Weights of a small transformer language model.
Size: 3 heads of 32 (1 for keys and values), vocabulary 32000.
Architecture: RMSNorm before each block, rotary positions, capped logits.
Training: a variant of Muon for these matrices, 172M tokens.
Each number is 500 + 50 x the weight over its row's rms, rounded and kept within 0 to 999. Layers, rows and columns count from 0. Numbers have three digits each. The size before them is the row's rms in percent of the matrix's.

# layer 10 MLP down (transposed), 384x96, rms 0.187, rows 281-303, columns 0-95
112:524397420474477504511527548436513536444515596456504571530507505447538510471548571561493503425536453555523473564540486442495536530482616490541512408565470536547565439592495459453476521510469495485495630520421454491545514541509490551550588549438423484414573580533511503477524399486495554424
109:450525470515484506529487496566517495527532457533498499502477529583402325496508523548500488446431495379590513558505417509522464508495497511500431561411504553472462605445521415523477468511526536614461458445540495394507611507373550544527421498521517561500477494499501509468445469503496482469
121:467392462447523438477467487510450668470504561554518501487493595464520468526579523545509467462519400467417514503484540520527489637534446521504547491519456499540511509400457455554468475489535487488479496529538505551490470654506483441521452495533514541572473516560495519620490567492438586553
089:512540412505494465521480480454466429553492591471403429370585469504499514561442584507509518543454440511509475553562497523534499528443479466465438494596508532489504536497606445567504512460518512459489522565446591548506612449548478442426456582494460482562489480442532517468405496412472429560
097:491515503591484424562547571482462597454471489436420610520441533508504448543468596474444496559553439587526479558487530590507671543549484425471570441436481470539495453536504518459490412497557479520473522457539443438467516467542581464543509467532476460560514513496532509404501491474444478533
105:436472502562511487496558507551481576520594511558430548444520521472471557520508478487530529480500568530495428450484561467466499491509342525584453419514516500490470482486451548479511474555546462551487511535536545436597505473491557439443463466452496497485407538505388555519534560401375558620
094:489504510596444547505516534471511504503495369522529571462500514476359554476503530550574538408502521465573550595422499488483528495615460559505532412518476560619581466504467515523511517454565546500405483457447510498466478462508591554508469467540451515398501578482541523437477520520498576508
100:523513508414453499437504550486482460507582528540577471483447535496502512536494600490491540447486480508460508443540532483460487450454595515480398543464332489494494548471425489494529479486450502484560446440439529594466357511486487442542607580420441451524550591508503518460583524515468506542
100:420489431579551483496402526525502600470442520503546493543591549498400523553572459483479456494474521437462500464476565454461531550445501539541436519439467461541521541381549471533510559504596569570511527471511446526595588452473516555534560444474449497573459480483372436499475466462561503517
097:544483460439521475493546462516514568408524617539463497436460543551474552528441562493445531440493497546438456492491536431570402546483452522544551562574488445456509449525567521461579524462463495522476529472495511555512431450415484464518489554393534435487530400482491559449458486580422393401
105:476469477427507520546463523402374492419491576439485556517491471410507429435422563553499521523500549366483523523461548470544579627541482526456602528536471507489463541520583536502508495494428462423442487556522518491426414522482519538454489432494554553476484533504583480452505532525550523424
103:438489504530514557483514487474464513477534485535456532529557558495474605522551445600449544366537505523472541554479578538476551408502475625466563544528474560548507550407515443507428531599522542475507446517578480505436425523571566449606507488490430547532484527413440537504471527519530491576
118:496479558509489456595522508487459450479507518507485608481472532501514599508485479483487425502485436421542475446428485473490497425503489443511585433526598467637542509483460497573478506572477481590481567471429600569524538452441460505551501499594513487504458514553552493501460424481332464483
100:575560522487493491476510500492505387511606483490567511432487500426569456466556445446581551443568559510513507369491436488483537575433473441473452484575502487437476523623482452546517460465508587549546507560489554410493516463447436411515557553515567509614494496561546502536499472481510486534
097:467484455487587479538503508431542564371513568508487502452590504447512515454371483428550463445440393460562370526534459534502481449438549542461468441416456457492493548506616452453477533470496483498477507528546543538526460562530469482427512609545493467493461557476514455487506486399529538508
124:434548562569511479396433507514420530528541454472457486526569525509458476589589471546466490477421549487526558458571494467475393427496516424537417462520598535534537611577542466518549526485561502429553448516564588403460506484553575510504537499505483482398486443475494461457436483478527504525
092:526389544543536455494466518531472404426554427488564598551492524501561507490506586462532548488475580517409493434541449510466367505510482445508537469634519560476477517520452533559422574457474416500533497518555532536556444477525506438533441534440417481544512566505495562469559568546468514448
114:511444549553515472464455576494379412530480533494489578457497476561487511550553458632483535565540523498557589423471545466442537459465572444475530588477506539423527484421487478490424521456547556556489557444520479429513506514516551588534417415474562431477445514417524498555523457446434487527
094:541545438563519580532557485529457581431474512570390568505577508540529499441464590541567525518498537538527521445484572472530537479500476554415425517534412489484454527425419412531517484529489508430498537545435443481518484530552506512524506478447444609582561455528554543533524475501661512504
101:533459478571530490575442470448504425508477606503519512456439538464563460552544544456483483524541563469476589511415455380558541419487446605512444468522528550564427482557468523490467486593594508545522506397472532492481527469562501542432449486493422536431523545523418480489480588535484585481
104:449466448462463493510550525523534603555432536512357493445464474527367524558551424470510518551462522466514608552564518500504502436523525496539557483538476560478511451483515566455548529476508503572373583583433527461554450584505497548465489529529525572501439532530502527389436496450503547462
105:470546537404489436503450499518528578566490360504521437477516526520514492507484441482490532459513486504450476505473434547480465451533417375417521387535522432471431557514516451538404498509552492429499453559473483519487560475520572455502581523417502519581535561564445551476530552556370500528
109:535465532537530492517478557432486384400363505466461608544478541539485485465563504486521498571517524389572438519537549600466439384430554472466479493496517545513531537426538575417500578512543508533500556478470480452440524462485582497465515517494464552433621536530550476462479497481478472512
# layer 10 MLP gate, 384x96, rms 0.348, rows 282-304, columns 0-95
103:429440482499496525569598548499545540456490470418528514416523499466455430444548549595533555480430534461460480557502421367523514559508514512401520414535491470552477435458556507560488435445530487505459455501547532537559497480442512451394579571402478454483448536557520494603504499486449511454
115:455497413463469475473508546468509488536539509379493479509447530544455530451412444434581547528507502434512553521505484519454524445512561519508470459528541422501473409568480529528453449499545514437516391353513547457530516444623565526492585518459530477454580454421509470600487516422528479434
093:492449463520546451375532507498529512484543356489569461547468503553550474401436466512448511471439536551548491402459454530532504424552572490476580417511449471463547501431464549518485488520469528601504377437498472526452505423507545512552477556426488482497489515595438510416552464428468514523
101:479475466533520460456493456468555619550437443554494517413507501504424527486452493476548462546516490547538492593480433502501400361489460434523559482430462485463625476461459535469447441531575440466476501512655508541494532431574466578504529534578463523574499459512470518532430477465488475490
102:457447473510579486432577473459484580437551544473506503493531581548400514418513451444456542487510573429499558497571478463461515507498519525457477569462412400443466434461514522579571471435518561458417580530477492438495595468457538487469569452443520523538419556581460499474478543393465520502
091:480485510493546397567625479499470525457432577450459536622461486510491439494445459525503562531549436456492574512560495529391515528554436523493542427534470586508488544482541526533443397465502546510423500500602455419499446522478488571491528455471466534472469512497440503468539519446636560442
100:477442472529562513489553362393473505413460586557556524467490400481514518568480527550519524505430553482576555535403461470550512511477559546458458562464448483473581486549471454566558520474502545441485464451446506547539608450470447519527445581520487468466495433506413535454560486485536599537
102:444479453530627452477392506531478511505572484458521461524535539483473508457492477452450486502521490495412563527533513457518582562446427622548518502540445531569585519451518516514443616528580514529501528471522509538488524425523560545476622460423433438560518551498448423494564474549480579562
101:527511547527589460515554543504539506539537550448478506460475483541512454518476444533437479507517576608529474496539446444470492559419481535459464462508533545549445468584555489548545567455470404537486487348456451401554598533554513446581530504511524523619485486562509397460512517524437583463
097:524572496529441511530554511517472579488515509480554434515470537354439528524460497584441445479559393485533427654388473533461486522540473498522542458531554501584538465564504494516558550473501398555497442492557490514445467476471455476404537589412508509467501499498402443480520520474488535473
107:511471454464448462464399464493539561466479550480503503462420419506449456611446489619483451480420563458535410494534478549474554468511461480496523549471518496579535522520465507531529443543493411433431548609488405464386460492489491602528493499507631456500521493528440534510470531432459462535
114:540436466534499502418544507474520512516506545477570413592522489528425477518527494500550488555488534574505511569535494505521387571488393537455478539464420522418438534509552444456469527372525483439434452561562431471524476551568528473462499471450535566489551501519415518491525555463645589507
100:528466458479458465552500485451482519447437555554479487479355523562411538462447496465508465541473526537534573529544626525551529490557332504489403528481529594528514566549501454538491514452497411453480454545503557593494500454527578536435451489491460444473585407535475498528529484460545510497
100:415535514486525546472405505508517484548529475439473388557420607436481509461468490502548496485543569536482527518519460423485468374445541518414464572407447470508519515476535411555459524473538410535439560434457443490552531526549525440502439476527588469640528530432438474483494499477481512524
102:446484465424464473531444517451521527434512571425529536535486637443465488516550477453474485503446442444527439528464410498559467446510490469475479553458504540474466373488494456426489443442548482559485452516536330459459464549479591492450448503472460406513511585522468502488437509503413448432
101:458556442610498510531507506442569464485501458398521474499493543489526440523427518571504484515478556451542501565532516484446462527552558595524417560443525550480546436430567501496547486460485472472439544462500488353450525557467414547484498663508463481499516527480470469552442442544472491379
108:554448520475377522457488456379503486421450504441529502471503519477523472504460490527463496512560478460549549573470395487507453481484528476445519479535593644458529507489490462513431479489543420520524580458493417442560559502482485522493503485537564466486593397539539490605508545502591379467
096:535569441559555573528568482477540522524499521491540417565551499513471498558474587578543583428491548478524531573531507535403605501524459528543493553501447420499444514469521475465454514471537551570488462546701512489504491532559515529557502524521476401575556496541536478535442446536546572477
104:470518536483418548535469529520633411537501547519520446437494493432405489529572526468511534524465569466537537507509471499514455517512537501556507605471538449418424503568519564464593467524523474453401553507494507532465475491460516545436635593432511596423552428464568462507463515439491553499
095:478511497436453410371511526430484606511544446515516448522482531493393484482460512381538477510506552539540432616559536511496508481403478459524505549462463476461514462548538470461490591432604450452467454556500400468529411546558506529535442489513536488503585555474442461496450466493531580480
102:470464489607409576503493469528519422409591532499576490407540556519483543478476506529411479507397513584526547539496495459577517415517495552497496508490472543427559467505550525455522506459505418551506485407476410487529493590511542531442377510487532406483497422563441508478507465534496479406
103:526545572441489438447462488430512518470575514405532455517568514411496524613557486433536570491593513460474546515432487535509555466439546446507524496500464447534628439481560596620547493475558462476424483476461465533490421468529549448488579536537572469516515568473476505474573498486459518415
097:451536488472501511502491500499593506487499444648543471558523580458499447485559384444507531552503439490532385577476494549436411503504455428428541513393502517556515508529532527471458509420547455498430419524497519489547550521566519450483501516502400443518502450533469449592436514469452604549
# layer 10 MLP up, 384x96, rms 0.379, rows 282-303, columns 0-95
105:444416531490428484536533534546395526554526443581499481443529567475416488522492504538501466440536489574361416610556556520461537493451472514466577538478441418553475462494404496566541441502496568571480551468444482478533535553432572509497491511422478551495446544549477500453448474492441408525
131:493418506514447528449480424464535531451519526543489577460404482506487382511546519495477452471541470424416434558535535505491504607447518531573528541545501520509520511498513489536525503349526584508529518559523500575544466568408565340503502457472498551548488554483479520539579467487481501608
090:527510511450592539563484490512534582587597500504436496505555443449502478494547482518452451519500388542441506418566502497539511519446542573449548530396389495455492441559403528430538500586452491515481501547535534536542448598520550554581445448556521589459537499568447494569497496544508471449
096:507459468436440529484473581491448518444504472503505489463593434503510400516524502660580537464578551434456484528521381502400435482451437453481536470502518526475540477464478515462359478454483488529491434495549545556512535516480536485452443477457467455450471570435446485578477393537438479472
109:431515449478486504433574470385462521538503555519495514487493597563523531439508460581514502375583420437578479536477522505518526547500459423572568439572531550468534525425525591481475426434476543459480538523423563482576473517531495464429449448440492507572461593426516477462535542460538526463
095:480539524546488535570499537399454515486570510526372459466465507436463435497504382489487515489499493508468513428480506620378399449564510443477480493581503535499554448537601603432563457476507515562441545495516554519529477481559526458522491571539475486432485495532438496374512566518498531501
097:433497499576506453461460510536487472522473535545478501477583458557403527489446509479474480523504506451535474521512496524479464540465430493505480542589502515451532615556554504565433535347527417403386528376558511473523589531538462503453419529486543463475603545412497534416488523486544504495
090:421478379560518458519376499537454504368495555468529509535507507601479484417552448431414443494628536495505427448471485490489458537411459515478400545434537459516488526444503560511514548441504492528547536472500463501442513499484557509536551488418569468595561522555449465489505558513453480533
098:501426456575485432491457470384436496450558588595568519476575505571587543449505573485513518551411518497508422505510494431460524413469536397472496481575567512467409520422571466540532500436565573598463454607477456464491499544543514471433539505507562510503471495501462528510482519458476525528
100:438499577490532576508546512456437531549455531512505513559515525542509534438542413486513425487519546441559384468483502511481444606433565426399553517465518433521564424451523513507543503580524526530494442437528415504524477460533514518436471507583509580477571515470502417574619420570477459487
105:504451420616384446488442452431471478482484562519450534471515544542414554563558493504437506548486530434548466446471521478551484542553467606483536517485421405514485492463567521493549583532433504490541528438479461505483511559527514490454456612536569499462555535406416567463553529488474540397
109:565493515486472469454492459500533555513519487462503423519517468534454432500528496487472491457498599538512551501553533495541502554530424514461420462426518589426494455444549509454528447411548508401462430559577428460494472542552541438511572476413559507463564546499484508508540491480695599571
099:457500519513528480431556489452468460492514630556487470419510537495553509457479493421540527585568478582428540440549550420556485572497470513577468496513446412489525455496569434566497524473473519454586548474521484456420428483449452507425581532495426501434562463537478499463557383509559551586
099:514574463491509443496495479615479511523556433434632491468457503476561471447590479508606522445520493453420553423459570495548512456583496483531505534475415559548482569485528485449391424521549542526555441431512563603478562484536491532511510453475530498444505549597438452493485500488534423544
125:512546471533498581544401591538614542541524532498561529546548505457563518481526550429569454501357567487533528467566470507465545495428483498609456548518456499435507511551474539591474537477566484476548495470541428514549525594395565532485441479445471516493483559461521460434499421481430544544
095:494471572574460510471531520483476502532572497543504406464520463566529596427470505578449522435422556426480526504492470568505403571550526485572457576482493557487458422554462537555512437589461442433405525466590520465438514509504526442522358504491459483481456480483433532611488459512527519523
106:573424550645473565498524485486472444472529489516470393463514632502583397555518500499407431525441568422476570506495505475496395460472580458453485474527486558428469524512515473527497528508472430531508597452525463539603447486462503569457488546448504438548475548523475426516503467524531463491
090:537427554561602429537378503503529560524567459452496511463444454393490478567480452472538462491484545552521506443483550358494515474504518499548573469430575579467544575488516550512485487460536518511472560448438645528587505469543515459535557453530509559494521453461494508435493517482526578421
104:479614418508423465488583466555516534490544455449599495496482566538545497443456468535398621429502525484557466447520443534463521558486471419579496436518415511466529556488493587515510482473524484569445488469470468544520481541428467626575508568440460482491493502485605458468451448460458525547
111:511440514614554496470481417544441511534585458497491490580501469503481448587454530520493506464523491374386465479432481576500536520548522571642491467510518536519537445538493499467478500453533481404434443451388446484413476566387437470521484425489445501476505504548487519484453566500475510452
102:529494471454557428561541603535531617492419551531511464501488474439511508494475506460478543470445454540393499513529517442539464530479440530604504535473522455493373511454438452435451510449501527422447494471477509579423529511486497454505415542529464467464547619388402556436502531437545501505
109:518512560504439538539440512403542500433463494513512482546441533508509510518557427461502544531479487473504512539418467590551540437388410528575471454542472542531557538554511550494492551549440403549559494449457520531457459405582556449476588487437571381510550540515499468549601542444547553493